config.toml
n_layer = 9
d_model = 192
n_head = 6
n_kv_head = 6
head_dim = 32
d_mlp = 768
vocab_size = 2048
activation = "tanh_gelu"
norm = "layernorm"
norm_place = "pre"
norm_eps = 1e-05
positions = "learned"
qk_norm = false
attn_scale = 0.177
bias = "all"
tie_embeddings = true
parallel_block = false
init = "normal"
init_std_qkv = 0.0428
init_std_o = 0.0101
init_std_up = 0.0428
init_std_down = 0.00505
optimizer = "soap_variant"
lr = 0.0052
beta1 = 0.95
beta2 = 0.98
weight_decay = 0.053
lr_head = 0.00844
grad_clip = 1.0
warmup_steps = 200
schedule = "cos"
final_lr_fraction = 0.1
batch_tokens = 65536
seq_len = 1024
doc_mask = false
train_tokens = 251800000
steps = 3843
dataset = "wikipedia_en"
Each number is 128 + 24 x the weight over its row's rms, rounded and kept within 0 to 255. Layers, rows and columns count from 0. The size above them is the row's rms in percent of the matrix's.

# layer 4 MLP up, 768x192, rms 0.163, rows 150-167, columns 0-191
size [ 95  96  95 106 104  95  97  97  97  97 105  85 111 110 101 100 111  96]
[[ 98 138 165 114 111 135 171 120  96 147  80 118 119  97 117 120 108 137 158 113 146 108 112 105 145 151 125 110 168  99 114  93 161 129 133  94 116 164 176 151 114 134 147 198 133 136  83 117 167  99  99 168 104 168 155  97 134 118 128 100 135  69 153 136  93 112 138 116 133 147 115 145  94 159 142 136 133 117 145 174 157  90 117 124 138 142 105 125 142 149 114 176 123 101 118 146 132  80 125 147  92 118 132 125 125 132 148 154  84 140 163 146 133 144 119 132  98 160 141 163 111 100 106 127 112 145 168 121 104 148 115 102 132 134 102 127 159 159 113 155 143 122  94 126 100 142 128  98 116  96 135 149 166 118 127 130 112 120 127 136 128 126 130 134 150 104 122 121 132  95 141 202 142 130 123 117 146  85 110 135  89 141 105 148 102 116 126 163  92 163 152 179]
 [122 140 145 119 115 122 154 117 142 139 123 116  64 144 136 126 147 105 120 145 166 138 120 133 125 137 130  90  88 106  98 153 153 110 113 140 125  78 140  88 170 122 133 150 111 129 106 138 108 130 142 142 121 142 104 101 139 141 132 126 137 136 128 115 144 113 178 113 144 104 123 138 149 113 105 133 136 138  97 177 158 144 109 117  70 148 135  94 140 119 151  71 145 142 121 122 117 117 120 144 119 130 160 139 163 144 111 116 144  95 116 161 141 175 104 107  94 190 108 137 137 173 130 161 117 125 157 105 163 136 131  96 174  95 125 109 137 130 147 105 121  97 152 104 113 133  87 108 135 129 146 100 133 148 138 141  77 116  86  86 112  91  57 128 144 147  74 134 148  98 160 120 170 157 155 124 133 116 133 171 144 135 170 167 121 150  95 134 142 138 105  98]
 [ 87 166  86 113 125 112 119 131 126 126 155 133 152 140 163 102 103 142 151 159 145 182 130 130  87 128 135 112 105 158 121  93 105 101 124 121 135 154 110  89 103 156 124 121 147 148  72 162  75 113 120 154 116  96 105 129 143 126 141 154 149 100 136 136 105 160 131  84  87 143 142 110 135 147 166  61 126 117 171 132 135 138 151  99 110 139 123 113 121 135 119 132 101 138 139 137 129 131 142 119 144 113 105 134 129  95 118 155 123 120 153 117 133 119 115 104 121 149 117 115 158  96 167 138  99 134 197 106  99  92  98 136 117 170 142 108 121 164 121  99 157 129 143 146 107  68 117 122 112 153 152 189 156 113 137 132 138 158 149 147 146 139 100 155 119 131 119 123 138  51 148 110 111 141 135  93 134 128 142 148 133 106 174 110 176 121 136 164 124 147 114 113]
 [134  86 151 126 145 151 126 127 114 136 106 120 156 109 152 179 110 151 125 101  95 139 129 139 104 114 100  91  78 127 137 134 103 121 136 143 142  73 121 132 138 131 109 108 100 100  97 131 141 111 150 175 105 104 114 122  82 152 163 111 151 109 108 104  91 125 110 127 156  95 156 111 137 111 180 131 102 110 123 126 141 138 162 161 190 183 157 130 141 125 135 167  91  91 148 137 134 100 129 135 122 112 121 153 120 131 146 116 139 145 131 156 179 118 129 135 175 131 131 172 152  84 130 141 114 134 184 114 146 119 138 113 162 143  88 165 101 160  75 100 136 142 112 132 131 116 161 105  92 115 145  92 152 102  97 146 122 138 129 109 139 112 141 114 146 105 119 139 139 124 203 173 105 141 131 135 123 125 138 144 103 138 109 171  93 111 155 135 127 129 123 111]
 [ 88 117  92 156 149  89 164 129 127 109 139 126 116 108 107 127  99 106 129 109 157 113 126  94 147  79 100 134 126 156 103 102 133 147  92 134 107 141 116 149 113 103 118 102 147  97 149 165 101 131 125  89 140  90 109 187 140 117  92 145 130 147 135 102 147 112 132 132 111 146 146  95 118 109 116 140 111 168 119 136 196 110  84 108  85 133 118 143  89 172 106 130 147 111 123  78 128 119 128 124 147  99 125 164  95 123 125 141 139 132 132 136 149 106 138 150 106 116 116 138 152 147  98 171 126 153 105 129 133 120 102  89  98 119 134 132 125 143  97 154 148 163 133 118 141 166 112 187  92 159  96 102 109 128 116 137 100  97 148 108  84 112 121  87 113 146 117 150 124 115 144 140 130 130 143 126 142 149 124 122 162 130  99 224 116 120 110 141 107  86 148 112]
 [117 113 125 147 136  87 149 100 115 144 128 138 162 157 115 154 123 129 137 134 165 135 100 127 117 132 135 130 126 145 118 145  96 151 135 107 169 136 174  94 107 102 156 139 159 115 117 162 151 173 137 130  83  73 115 156 100 149 125 176 142 140 120 133 115 106 115 100 140  90 150 108  82 123 150 114 147 143 134 113 124 105 149 130 136 174  65 112 143 149 130 144 137 130  93 135 103 104 149 135 126 147 153 117  86 148 106  91 121 153 159 150 142  89 149 148 122  91 117 152 134 126 156 189 157 112 114 165 138 164 163 152 133 110 154 143 143 166 143 115  97 153 139 133 146 127 136  73 140 128 134 112 107 157 117  78 163 134 105 102 136 123 138  82 145 118 140 144 172 106 115 146 102 125 134 140  89  83 134 123 146 150 167 106 121 148  92 137 154 145 123 188]
 [183 117 141 150 113 122 127 150 112  96 142 120 143 157 134 141 158 117  85 131  96 105 186 108 137 145 105  98 151 147 166 114 126 120 112 111  84 143 153  87 128 138 150 115  87 114 119 106 113 146 117 147 103 119  96 108 117 135  93 126 144 101 118 148 141 131 193  89 110  90 180 155 165 131  88 144 123 129  90 160 108 122 139 114 134 139 118 126  93  97  72  95 115 127 102 137 123  96 136 105 109 156 119 128 153 110 154 151 103 154 188 116 127 100 149 117  80 139 101 100 122 140 138 137 149 164 102 135 130 119 104 124 137 136 134 118 161 171 110 117 119 190 147 131 136 107  94 152 134 134 153 127 150 121 174 163  98 124 116 113 160 148  83  94 143 119 117 122 143 113 155 159 128 119 149 126 115 124 137 108 114  99 144 132  74 121 121 162 148 158 153 115]
 [ 98 109 143 171 153 109 142 147 111 152 118 122 158 140 139 153 157 115 145 135  92 147  68 152 111 168 110  90 175 153 103 130 130 102  90 117 148 163 152 142 141 151 116 112 140 170 139 136 127 116 112 124 183 134 174 130 100 140 129 138 105 169 177 139 105 172 129 120 144 145 150 117  99 109 134 153 127 157 127 110 138 110 127 140 129 137 156 126 138 126 147 103 137 108 109  73 168 148 155 127 149  99 116 153 117 137 133 154 119 132 120  90 122 115 119 108 136 144 134 142 171 121 164 103 133  70 133 121 115 113 128 134 120 146 101 138 196 118  95 103 142 171 117 104 142 154 153 123 109 141 110 130 142 125 108 136 114 142  90 136 110 123 148 102 139 136 162 160 157 138 155  98 118 106 111  55 153 155 148 161 106 138 180 137 113 104 168 151 173 151 120 103]
 [114 138 110 149  90 103 155 126 127 111 110  95 104 178 138 116 103 123 158 125 134 119 121 111 116 139 151 125 136  88 118 135  74 154 177 134 132 155 132 138 161 121 131  38 168 125 157 121 134  93 124 132 128  81  96 134 123 121 155 136  98 113 137 141 137 147 110 132 159 150 146 139 146  95 142  99 133 143 129 119 136 163 127  99 123 163 132 160 111 185 109 167 146 140  97 150 109 158 155 133 118 131 131 108  83 116 133 144 110 141 116 113 134 138 175 111 133 105 111 157 152 119  54 119 133 119 115 140 155 146 131 111 121 141 134 121 135 145 133 100 106 111 160 150 114 126 142 145 109 125 145 104  88 126 194 125 146 108 107 104 130  84 160  89  96 130 114 175 150 129 121 126 119 109 110 184 147 132 119 168  93 129 143 136  78 151 132 176 165 119 116 135]
 [120 151 152 140 159 144 130 146 156 131 125 112 186 106 160 111 136 163 129 131 105 151 122 129 120 191 118 110 148 135 112 151 107  80 154 159 115 159 137  95 144 143 132 124 155 137 151 147 188 110  64  80 157 143 102 132 133 118 148 140 125  99 156 128 108  99  94 102 134 122  73 128 128  86 175  92 156 117  76  76  91 126 110 146 141 114 143 130  94 117 153 135 118 130  86 122 126 129 160  94 165  95 131 125 152  95 139  99 133 102 137 118 127 104 119 128 130 153 136 139 118 133 135 121  60 113 122 165 147 117 136 138 162 126 123 127 132 130 129 142  93 174 111  93 110 149 159 111 133 114 123 111  90 146 145 149 124 150 142 140 131 128 146 134 146 125 137  95 119 113 128 124 143 119 176 103 119 103  80 138 113 142 149  88  88 109 128 130 134  68 111 143]
 [119 118 172 131 128 142 126 152 114 153 125 106  88  72 111 131 145 138 158 140 124 171 133 162 126 140 109 153 131 113 139 133  82  72 125 122 141 115 155 123 104 137 144 138 145 188 157  91 122 136 169 130 170 158 120 157 143 142 207 152 163 111 124 118 123 122 111 119 156  95  93  99  86 127 126 123 128  97 118 104  94 168 118 153 113 129 111 102 162 107 157 109 160 106  69 119 120 111 101 162 116 112  97 122 151 120 134 110 159 154 147 156 120 128 115 129  98  52 122 117 111 122  92 105 140 131 126 128 119  90 179 106 111 105 116 127 135 158 152 105 153 123 107 118 126 129  87 180 125 134 113 110 115 135 121 132 157 126 101 104 132 126 134 117 105 146 167 116  90 127 148 116 121 159 142 149 130 156 139 127 150 103 142 122 123 182 150 106 106 151 105 146]
 [103 164 133 135 133 120 126  92 155 115 119 114 152 135 109 168 119 134 144 127 100  97 146 189 151 162 107 126  98 146 128 172  86 108 104 149  99 154  97 158 165 146  87 159 163 173 116 164 154 164 130 109 109 119 118 143 160  83 133 122 121 149 160 112  79 168 146 156 135 122 137 142 106 115 119 145 128 113 158 141 145 132 113 119 148 142 132 110 101 102 112 146 125 128 109 115 130 141 117 153 105 138 104 113 111 134 105 163 138 174 150 135 171 137 165 190 146 124 118 120 182 138 112 141 137  81 113 108 106  73 152 109 126 135 132  92 109 119 127 139  99 162 102 138 152 140 141 103 149 144 131  97 129 136 101  96 143 125 104 167  98 136 114 158 123 125 124 114 156 119 172 139 117 138 138  89 127 129 113  95 118 113 186 106 122  87 155  78 130 122 161 145]
 [103 108  95 140 131 162  90 119 160 124 128 129 153 147 132 120 100 136 139 136 107 163 138 131 153 117 165 106 142 158 106 102 163 110 143 166  83 160 129 154 137  72 107 110 141 107 144 119 157 133 104 154 125 127  97 175 105 122 126 100 145  87 171 125 124 123 146 112  92 136 143  92 113 124 122 142 130 174 120  93  99 108 135  95 102 133 175 147 153 105 131 167 108 107 135 132 111 145 117 109 111 130 158 119 111 147 129 145 134 116 151 152 179 102 151 138 100 121 115 122 122 120 163 154 168 119 131 112  68 137 127 157 121 150 147 163 114  89 140 107 118 150 113  96  94 128 110 113 104 150 144 183 127 118 129  97 101 111 101  85 175 113 124 124 112 153 152 109 195 104 154 127  97 162 135 142 100 148 157 144 146 150 123  94 111 111 123 138 114 147 172 172]
 [135 164 111 132 126  89 130 142 129 124  91  75 133 116 149 125 112 114 130  85  85 130 128 149 143 159 157 158 163 135 167 107 113 136 116 158 135 109 125 147 115 138 151 156  78 157  75 150 127 170 147 121 145 108 142 176 136 122 104 108 113 152  90 106 152 142 155 115 131 130 139 109 104 142  57 145 102 124  91 149 146 157 100  93  85 154  98 131  94 148 135 112 152 126 126 121 109 127  67 115 144 108 118 105 133 123 151 154 141 132 117 116 107 166 112 159 118 129 131 126 178 119 127 135 160 119 155 118 132 115 139 107 126 171 145 105 111 165 131 137 119 144 140 153 101 142 145  74 143 166 117 124 156 102 109 116 131 108 103 130 106 122 141 125 136  89 132 167 143 160 111 144 108 145 124 170 155 104 131 139 140 164 172  96 100 123 138 117  93  84 189 110]
 [115 122 155 174 150 139 149 151 124 117 145 105 149 126 139 166 106 120 116 122 102 131  90  56 154 154 120 132 138 120 134 120 146 109  92 102 121 117 151 148 147 105  98 101 125 138 121 102 120 145  72 107 122 141 164  85 116 173 158 130 123 160 108 107 106 129 124  89 146  95 145 120  88 117 154 122  53 146 138 113 120 107 110  99 125 136  87 105 123 136 179 112 132 136 114 138 102 139  88 121 173 137 134 123 156  64 153 174 157 112 163  91 142 128 119 151 154 136  82 119 113 125 154 134 168 116 160 139 141  93 119 108 183 150 135 121 166 103 163 156 111 110 118 163 127 131 144 121 149 150 156 115 124 146 155 118 126 114 144 120  91 134 151 127 129 127  98 138 130 112  58 132 142 118 144 126 159 116  85 132 124 113 135 104 145 153 106 139 151 128 121 158]
 [ 70 117 122 114  94 127 168 116 117  97 132 112 145 148 111  88 191 114 139 112  97 127 124 164 151 128 122 122  93 125 160 119 102 100 108 158  64 151 117 121 105 125 134 174 124  70 110 163 161 116 100  96 129  83 147  99 117  89 124 112  83 119 113  56  84 146  95 105 158 172 118 107 133 161 154 100 144 101 107 135 127 121 119 149  74 127 141 147 109  91 128 131 174 126 122 148 147 124 139 107 127 133 141 142  94 122 114 132 138 126 132 129 132 112 145 142 108 139 116 136 124 103  86  89 105 155 162 140 148 111 124 132  86 130 128 137 110 127 105 171 143 112 138 159 136 103 123 129 157 132 143 160 118 116 163 106 105 115 128 162 146 140 152  98 120 133 128 125 129 115 117 155 123  89 110 117 174 159 165 129 128  96  80 109 110 133 153 127 145 110 122  98]
 [ 88 126 119 154 115 187 164 116 130 138 116 135 125 136  94  99 125 138 137 132 137 114 165  88 152 137  91 129 139 135 113 120 117 133  87 131 133 120 139 100 122 154 125 138 160 166 151 129 118 103 120 169 112 159  77 154 106 145 124 113 110 154 140 133 110 115 107 109 110  95 148 129  88  94 141 102 139 135 144 115 122 116 167 130 130 105 101 140 111 119  95 111 197  33 152 131 108 113 158 120 108 113 135 138 130 111 124 166 146 161 108 162 136 137 162 120 104 119 128 113 108 133  93 127 146 137  97 128 121  88 179 135 140  98 132 151 101 184 136 113 130 136 125 113 140 127 139 146 108 157  77 159 160 143 113 158 139 127 169 135  97 111 116 164 118 131 142 154 108 135 141  94 134 155 152 115 133 160 164 144  97 124 145 137 142 104 115  97 105 164  78 182]
 [152  95 119 113 134 170 146 122 129 135 133 162 145 125 153 104 113 126 135  90 131 171  83 158 134  79 106 127 177 139 160  97 128 172 114 144 156 146 119 152 145 162 122 141 165 154 156  81 151 134 156 130 102 116 148 146 122 124 122  98 200 101 102 137 100 111 140 108 103  65 100 109 167 117 134 145 165 111 109 117 113 143 136 145 110 138 159  94 143 161 146 149 144 137 130 117 102 149 121 113 117 150 140 117 147 148 121 113 103 159 101 101 123  88 171 115 138 121 143 114 151 102 153 115 142 157 118  95 154 126 178 125 118 170 140 111 137 155 107 132 100 106 136 141 149 144  84 109 165 133 136 169 133 133 107 144 110 140 143 110 141 145 133 108 102 112 105 122  96  85 132  92  79  58 181 125 162 144 139 121 108 124 143 113 127 101 139 123 125 114 125 117]]
# layer 4 MLP down (transposed), 768x192, rms 0.153, rows 150-167, columns 0-191
size [ 99 105 100 115  94  99 103  98 103 102 108  84 106 109  90  98 109 104]
[[131 125 128 186 135 114 138 110 113 156 175 163 122 142 155 144 143 139 124 170 155  90  92 123 128 118 139 130 118 139 122 183 140 132 167 122 141  89 128 143 126  93 124 116  66 131 156 153 141 112  90  67 182 123  90 159 148 138 160 152 168 149 113 166 123 137 105 116 124 116 124 117 133 130 156 105  87 152 137 130 120 127 141  83 145 113 134 133  97 126  94 111 105 130 168 125 133 129 133 111 153 124 106 149 104 129  82 160 133 161 109 124 105 117 169 126  80  92  97 115 100  94 151 161 112 174 122 126 154 134  98 123 100 130 128 133 105 114 187 163 122 128 136  94 130 130 195 111 150 169 132  92 124 133 156 139 135  99 150 124 126 162 140 136 129 124 145 117 136 165 108 141 148 139 120 138 127 123 118 141 188 110 134 124 136 154 102  82 133 122 136 137]
 [140 113 152 132 108 137 174 100 113 121 121 101 116 105 110 170 122 135 126  91 136 104 144 171 137 143 149 135 135 166 139 146 120 117  99 119 142 141 123 173 121 182 141 160 113 129 162 107 126 101 130 122 132 110 101 134 182 109  93 148 134 160 131 114 137 119 110 119 122 108  84 130 137 112 150 109 160 138 113 138 130  98 108  97 120 141 171 162 120  99 126 173 152 130 131 105 140 166 179 163 148 159 143 113 100 134 137 146 112 143 128  99 136 115 123 139 121 136 137 128 108 163 107 125  92 143 127 101 173  99 155 130 110 176 111 118 107 101 115 133 118 159  54 118 106  68  94 141 139 126 148 107 115 129 138 119 108 140 101 170 103 145  90 109 119 117 140 139 105  78 194 101 145 127 117 129 110  66 107  96  94 113 134 158 130 122  97  90 131 125 170 124]
 [108  98 142 139 130 129 115  74 143 152 142 108  99 124 107  96 117 109 132 107 145 114 128 136 122 131  83 129 137 109  82 134 165 159  92 116  97 113 129 143 108  96 128  77 105 109 155 126 120 147 104 138 151 103 131 130 126  89 142 136 140  97 162 181 117 144 162 116 185 109 131 141 111 122 139 141 137 131 100 125 154 120 126 154  58 115 126 110 103 120 135 135 184 112  98 125 156 185 121 120 119 128 112 137 166 130 125  91  98 153 131 139 191 121 131 140 131 148 139  74 120 163  99 160 135 159 116 135 123 123 123 153 114  79 128 106 129 112 154 154 101 132 165 121 124  72 118  98  94 110  97 117 136 129 108 139 117  79 147 155 140 107 170 121  86 107 103  93 117  98 140 123 144 102 154 120 124 182 139 133 141 142 139 170 174 134 131 117 125 138 135 108]
 [111 101 129 112  64 127 131  98 115 115 143 123 135  88 120 165 110 106 102 116  91 137  87 136 146 131 107 149 118 171 146 168 139  98 167 141 157 125 144 152 145 167 121 108 150 172 154 159 127 121 125 127 111 121 142 144 133 123 136  97  80 121  87 179 118 130 143 157 146  81 151 125 178 135  96 104 147  93 106 111 110 152 112 177 101 143 144 140 129 133 109 135  87 140 108 142 145 118 138 133  93 130 119 111 131 125 105 107 127 137 111 125 125 133 113 147 140 153 172 130  94 167 135 145  55 142 138 114 123 107 104 126 170  93 124 130 126  95 129 176 107  98 136 150 121  94 137 152 132 123 176  99 134 130 134 127 109 111  89 144  92 115 122 170 101  86  90 150 100 126 142  93 150 122 124 111 128 138 129  89 156 111 129 103 129  82 132 104 160 178 131 109]
 [104 168 139 158 158 168 101 131 131 124 163 143  63 118 149 112 132 129  96 113 121 145 197 107 145 102 133 148 142 150  80  99 128 139  95 143 118 136 107 128 128 157 117 136  97 125 163 165 119 138 145  94 113 158 111  75 127 102 133 111 146 153 103 125 151 160 186 161  74 113 145 143  96 161 157 122 143 107 105 119  97 107  85 141 111 101  80 113 146 117 104 117 134 125 149 128 112 113 133 131 109 120 158 112 168 116 124 121  83 143 119 128 123 117 153  94  84  95 149 109 120 101 135 137 116  76 115 136 144 135 137 126  75 160 129 117 138 129 139 114 132 105 115 142 110 120 112 145 112 180  88 155 127 144 144 169 135 145 127 150 124 133 142 154 142 126 115 129 118 176  99  95 100 123 111 134 148 167 102 125 154 117  80 118 157 126  96 146 105 168 134 144]
 [122 110 123 130 158 130  82 130 117 121 144  95 107 145 137 141 120 138 135 128 128 180  93 118 128 116 119 144 157  97 133 144 133 125 126  90 139 115 156 100 147 131 142 135 135  98 115 132 124 146 162 140 153 139 169 142 126 140 112 129  82 118 108 152 167 116 121 131 125 168 126 140 169 156 129 124 101 116 110 145 183 158  77 161 163 158 145 129 182 159  97 102 128 112 123 141 144  87 140 118 118 141  95 134 160 139 106  90  82 102  91 117 117 127 109 133 171 115  86 129 131 160  97  85  89 149 113 142 182 141 117 138 138 127 156 106 120 110 109 108 148 175 136  93 122 139 102 107 137 113 148 137 132 103 158 125 153 109  63 144 140 136 130 106 160 158 108 141  98 121 163 139 106  91 166 136 115 112  90 136  89  90 102 139 163  98 126 162 142 183 141 118]
 [ 90 135 136 122 176 139 120 120 125  89 100 144 111 158 126 110 145 142 147 129 142 164 102 122 139 140 142 123 144 139 125 146 135  91 141  85 145 150 119 144 156 139 155 154 130  96 146 118  85  99 162 145  86  99  78 124 104 118 128  88 152 184 115 113 162 129 111  89 111  99 127 143 119 143 102 113 161 134 123 104 143 159 114 126  73  86 153 145 133 131 133 133 112 152 122 129 110 145 132 141 103 157  97 136 116 135 119 121 127 121 142 140  92 148 138 107 135 133 137 186 148 112 119 132 173 110 121  98  75 136 111 151 127 115  90  86 186  59 142 144 114  67  93 116 145 156 125 104 128 107 146 109 125 154  93 134 111 146  90 125  84 110 135 136 113 163 156 126 117 152 142 170 138 112 114 134 157 129 122  97  84 125 138 146 161 125 129 101 151  86 104 153]
 [113  85 145 103 144 137 132  93 122 133  94 152 193 101 134  93 118 111 132 159 142 128 119 162 125 114 129  92 102 172 115 146 150 137 123 100 143 134  88 109 156 147 124 128  93 113 125 139 155 103 139 128  89 136 111 100 162 122  93 117 156 124 122 104 134 112 101 125 101 143 149 147 121 110 125  98 145 146 143 110 115 114 135 115 123 154  78 116  97 125 101  83 109 131 184 176 103 169 112 178 171 143 148 124 122 136 119 131  81 130 108 136 146 137 131 115  97  86 109 125 125  88 121 130 106 131 128  98 157 140 127 116 124 153 144 172 110 150 160 136  92 156 148 135 111  84 195  79 150 124 137 104 142 112 143 162 149 145 131 141 147 129  95 102 126  73 132 122  94 167 131 133 156 114 114 172 138 110 115 103  90 126  84 108 119 134 109 114 107 164 111 119]
 [138 130 107 114 119  72 101 101  95 149 119 144 143  87 144 126 119 137 148  76 102  99  93 141  98 138  97 116  97 153 134  98 158 133 123 162 131 178 125 119 155 113 105 130 121 116 100 139 143 128 127 123 153 146 100 110 108 135 138 131 137  97  83 144  97 163 131  92 136  92  98 124 108 140 116 170 116 109 119 168  90 121 146 100 130 141  49 126 159 166 109 113  96 123  92 167 147 121  94 149 118 126 105 135 107 112 133 140 122  95 168 135 114 124 126 116 141 124 133 117  73 129 102 111 104 122 174 123 143 118 162  90 128 155 143 160 161 134 106 113 136 106 130 132 103 136 115 122 152 198 102 163 196 110 134 112 130 128 143 122 112 147 157  78 157 131 118 141 104 151 123 134 111 105 129 157 105 142  94 115 104 167 104 106 133 157 140  92 130 141 138 126]
 [137 138 183 161 121 126 113 119 118 158 146 136 100 115 168 126 140 111 184 121 107 102 154 143  98 143 156 156 133 160 124 111 129 105 107 153 149 129 100 160 103 133 141 119 120 135 112 126  96 154 162 177  66 137 123  94 114 183 105 164 167  96 118 138 100  87 168 107 139 134 177 139  75 103 127 138 161 170 114 139 118 107 139 130  76 135 118 129  88 136 121 129 155 142  93 128 157 149 155 128 133 108 147 131 195 151 124 107 169 150 126 155 162  94 100 137 131 119 110 133 131 137 165 127 135 132 122 144 117 173 116 116  65 159 145 123 132 145 176 113 156 176 133 125 157 136  96 123 118 102 143  87 126 136 126 118 115 140 164 110 146 163 118 116 120 142 137 118 121 139 168 139 138 150 126 154 164 131 133 115 167 107 113 139 129 130 149 105 119 122 124 140]
 [154  83 138  65 148 141 143 139 139 105 150 166 142  94 114  93 111 144 118 124 169 152 140 107 179 173 132 135 143 145 113 135 165 170 167 119 128 135  78 166 110 167 131 176 124 148  94 137 122 118 124  94 101 163 101 122  95 109 146 108 115 157 150 112 147  81 165 117 107 117 122 133 134 142 147 132 126 143 140 147 131 154 117 132 131  95 139 134  99 135 146 161 128 146 133 122 144 103 129 114 123 104 157  89  95 101 132  91 144 127 117 123 106 104 129 117 118 101 148 188 114 179 123 183 164 132 114 143  80 103 158 138 119 129 144 149 146 151 158 161 160  96 148 122 142 144 135  94 135 125 146  97  85  94 147 127 127 151 146 132 122 132 101  96 132 155 126 140 129  98 147 161 140 101 169  95 176  87 117 155 132 139 147 100 135 118 111 106 136 138 148 109]
 [112 123  98 113  63 116 135 153 135 142 138 143 162 169 135 153 108 113 131 123 130 128  90 161  96 141 114 138 151 140 163 112 137  87  96 175 112 145 128 100  97 151 128  93 129  96 128 137 148 161 124 181  67 124 143 142  82 121  94 124  91 152  83 108 158 104 124 121 120 100 143  80 133 154 103  89 138 119 141 124 114 149 128  90  94  93 147 128 141 131 165 125 124  96 155 119 102  97 119 143 113 153 128 143 134 149 134 140 113  99 136 133 171  87 141 146 159 152 147 155 122 129 147 137 162 107 141 136 104 153 139 137 121 130 131 139 111 122 135 167 127 117 113  93 145 140  93 142 175 143 157 166 160 132 113 121 120 111  95 154 180 138 112  92 137 131 152 114 152 161 141 125 123 105  92 114 152 102 146 150 103 105 150 104 167  78 150 167 150 142 160 111]
 [160 147 126 119 141 171 149 130 161 106 158 148 107  97 144 162 111 116 100 119 137 153 151 105  74 125 143 128 153 121 171 143 141  89 169 107 156 143 134  86 114 140 111 118 118 129 135 122 124 130 147 132 151 132 120 118 133  96 143 150 104 168 128 145 140 155 132 195 105 130  89 124 136 134  95 123 148 110 138 112 120 120 132 121 101 119 140 142 108  89  95  88 119 114 125 124 135 134 156 150  74 135 150 142 108 111 131 106 131 131 134 149 134 147 136 113 131 102 126 122 101 140 143 149  84  75  80  87 126 169 146 182 160 113 113 120 130 185 108  61 137 119  99 142 119 151 115 108 121 132  72 137 160 168 170 164 190 115 133 153 133 133 129 110  83 103 101 167  91 116 144 112 145 117 118 122 139 150 112  85 153 144 149 128 125 139 116 108 129  87 126 141]
 [139 132  75 107 113 121 115 133 169 130 113 109 112 144 119 122 139  90 124 119  99 140  75 116 141 145 139 116 132 105 127 160 110 119 149  84 146 122  98 159  88 102 159 148 108 139 111 119 145 116 108 133 118 152 162 158 175  96 135 130 102 186  59 148 124 140 131 126 165 139  96  63 118 104 158 175 106 153 130 145 122 135 120 175 123 100 139 118 152 137 140 123 109 164 138 153 127 125 123 180 171 158 135  99 132 201 114 161 140 113 132 112 119 116  79 113  96 129 115  88 152 124  97 119 133 181 124 151 113 117 125 110 127 165 130 116  71 164 123 144 118 139 150  98 167 146 106 108 122 105 125 133 139 129  87 132 125 135 102 120 140 116 161 138 119 102 137 134 107 123 128 161 133 111 172 129 147 112  99 127 162 126 115 121 138 119 127 175 132 161 126 145]
 [147 115 107 115 157  82 103 113 175 127 155 130 138 134 156 130 141  85 166  86 128 119 139 120 122 128 149 128  80 143 159 142 127 135 161  98 111 122 138 151  87 150 109  68 171 119 141 135 152 139 131 157 145 124 124 134 119  58 127 140 152 113 141 169 147  95 149 164 123 112 118 149 134 135 131 161 110  83  86 119 128 181 112 160 144 127 101 120 136 127 136 150 122 148 107 133 187 126 126 115 117 179 138 160 108 158 100 113 157 104 146 166  84 141 125 133 114 133 104 103 164  89 104 107 159 103 143 117  95 159 136 141 140 115 101 127 127 173 127 126 119 141 127 134 111 115 131 143 149 134 147 142 105 105 105 109 122 145 136 148 128 118 135 122 134 107 184  57 134  96 176 128 109 104  97 128 143 142 162 133 166 157 131 132 138  70 125 112 105 139 133 128]
 [164 125 108 119 135 155  92 127 108 140 102 125 166  87 179 110 122 171 123  66 159  64 112 126 118 102 126  99 106 128 135 138 150 140 181 133 156 122  83 112 114 116 157 128 155 132 115 134 118 150  99 179 131 182 126 159 132 203 136 115 157  88 156 131 126 192 128 100 133 144 187 131 142  83 136 149 118 140 122 135 116 158  98 113 158 112 154  55 150 111 123 149 109 123 116 107 137 132 101 143 133 142 119 112 141 122 131 130 120 129 146 143 136 161 128 106 114 113 106 126 113 107 157  95 176 105 166 102 138  85 142  98 155 125 137 101 123 131 134 131  98 141 102 119 158 166 158 110 133 132 146  90 105 128 158 100 124 121 181 146 128 117 133 113 108 153 133 122 142 111 114 114 127 153 148 112 122 156 134 140 133 139 123 136 146 160 153 132 128 135 132 107]
 [150 148 109 111  81 120 131 172 144 127 118 140 172 124 155 142 127 171 167 115 117 154 148 147 121 142 158 137 138 118 129 104 107 114  97 146 140 100 109 157 115 157 160 105 127  85 114 122 125 116 121 131 137 147 171  87 146 143 154 130  92 173 104 166 126 107 180  76 151 142 113  82 130 112 125 140 145 114 139 169  82 132 160 145 123 156 179 119  83 126 124 128  80 152 109 145 136  96 143 127 152 125 151 129 138 125 120 130 105 171 129 101 111 130 105 156 139  98 129 160 148 107 121 115 159 128 137 134  96 152  69 140 133 161 119 127 137 121 130 152 140 141 142 123 136 142 140 106 110  99 126 160 127 104 116 126 135 117  76 101 157 133 131 136 141 133 136  98 116 121 164 168 136  66 165  62  90 111 106 158 142 145  92 134 150 134 140 165 122 133  80 125]
 [ 86 139 126 123 110 132 128 111 152 145 102 146 131 143 107 113 129 108 129 100 126 126 110 142 163 117 143 156  92 125 182 105 121 108 110 121 111 120  84 142 156 153 137 165 133 145 141 145 102 130 126 128 128 164 161 135 147 112  90 143  98 109  98 167 114 139 116 128 113 131 133 129 161 100 140 104 137 104  93 143 164 120 107  91 123 161 119 177 173  91 159 116 141  83 135  97  92 114 122 116 119 166 192  89 135  77 134 128 146  88 122  93 120  93 104 144 119 142 155 135 115 147  86 136 128 110 107 143 100 141 132 139 109 110 118 165 145  84 153  88 133 151 117 127 154 118 152 201 159 108 158 115 129 166 115 122 120 143 131 106  90 131 179 157 131 158 100 117 112 131 126  87 135 143 111 122 107 112  95 137 129 129 123 126 148 146  63  88 144 160 149 128]]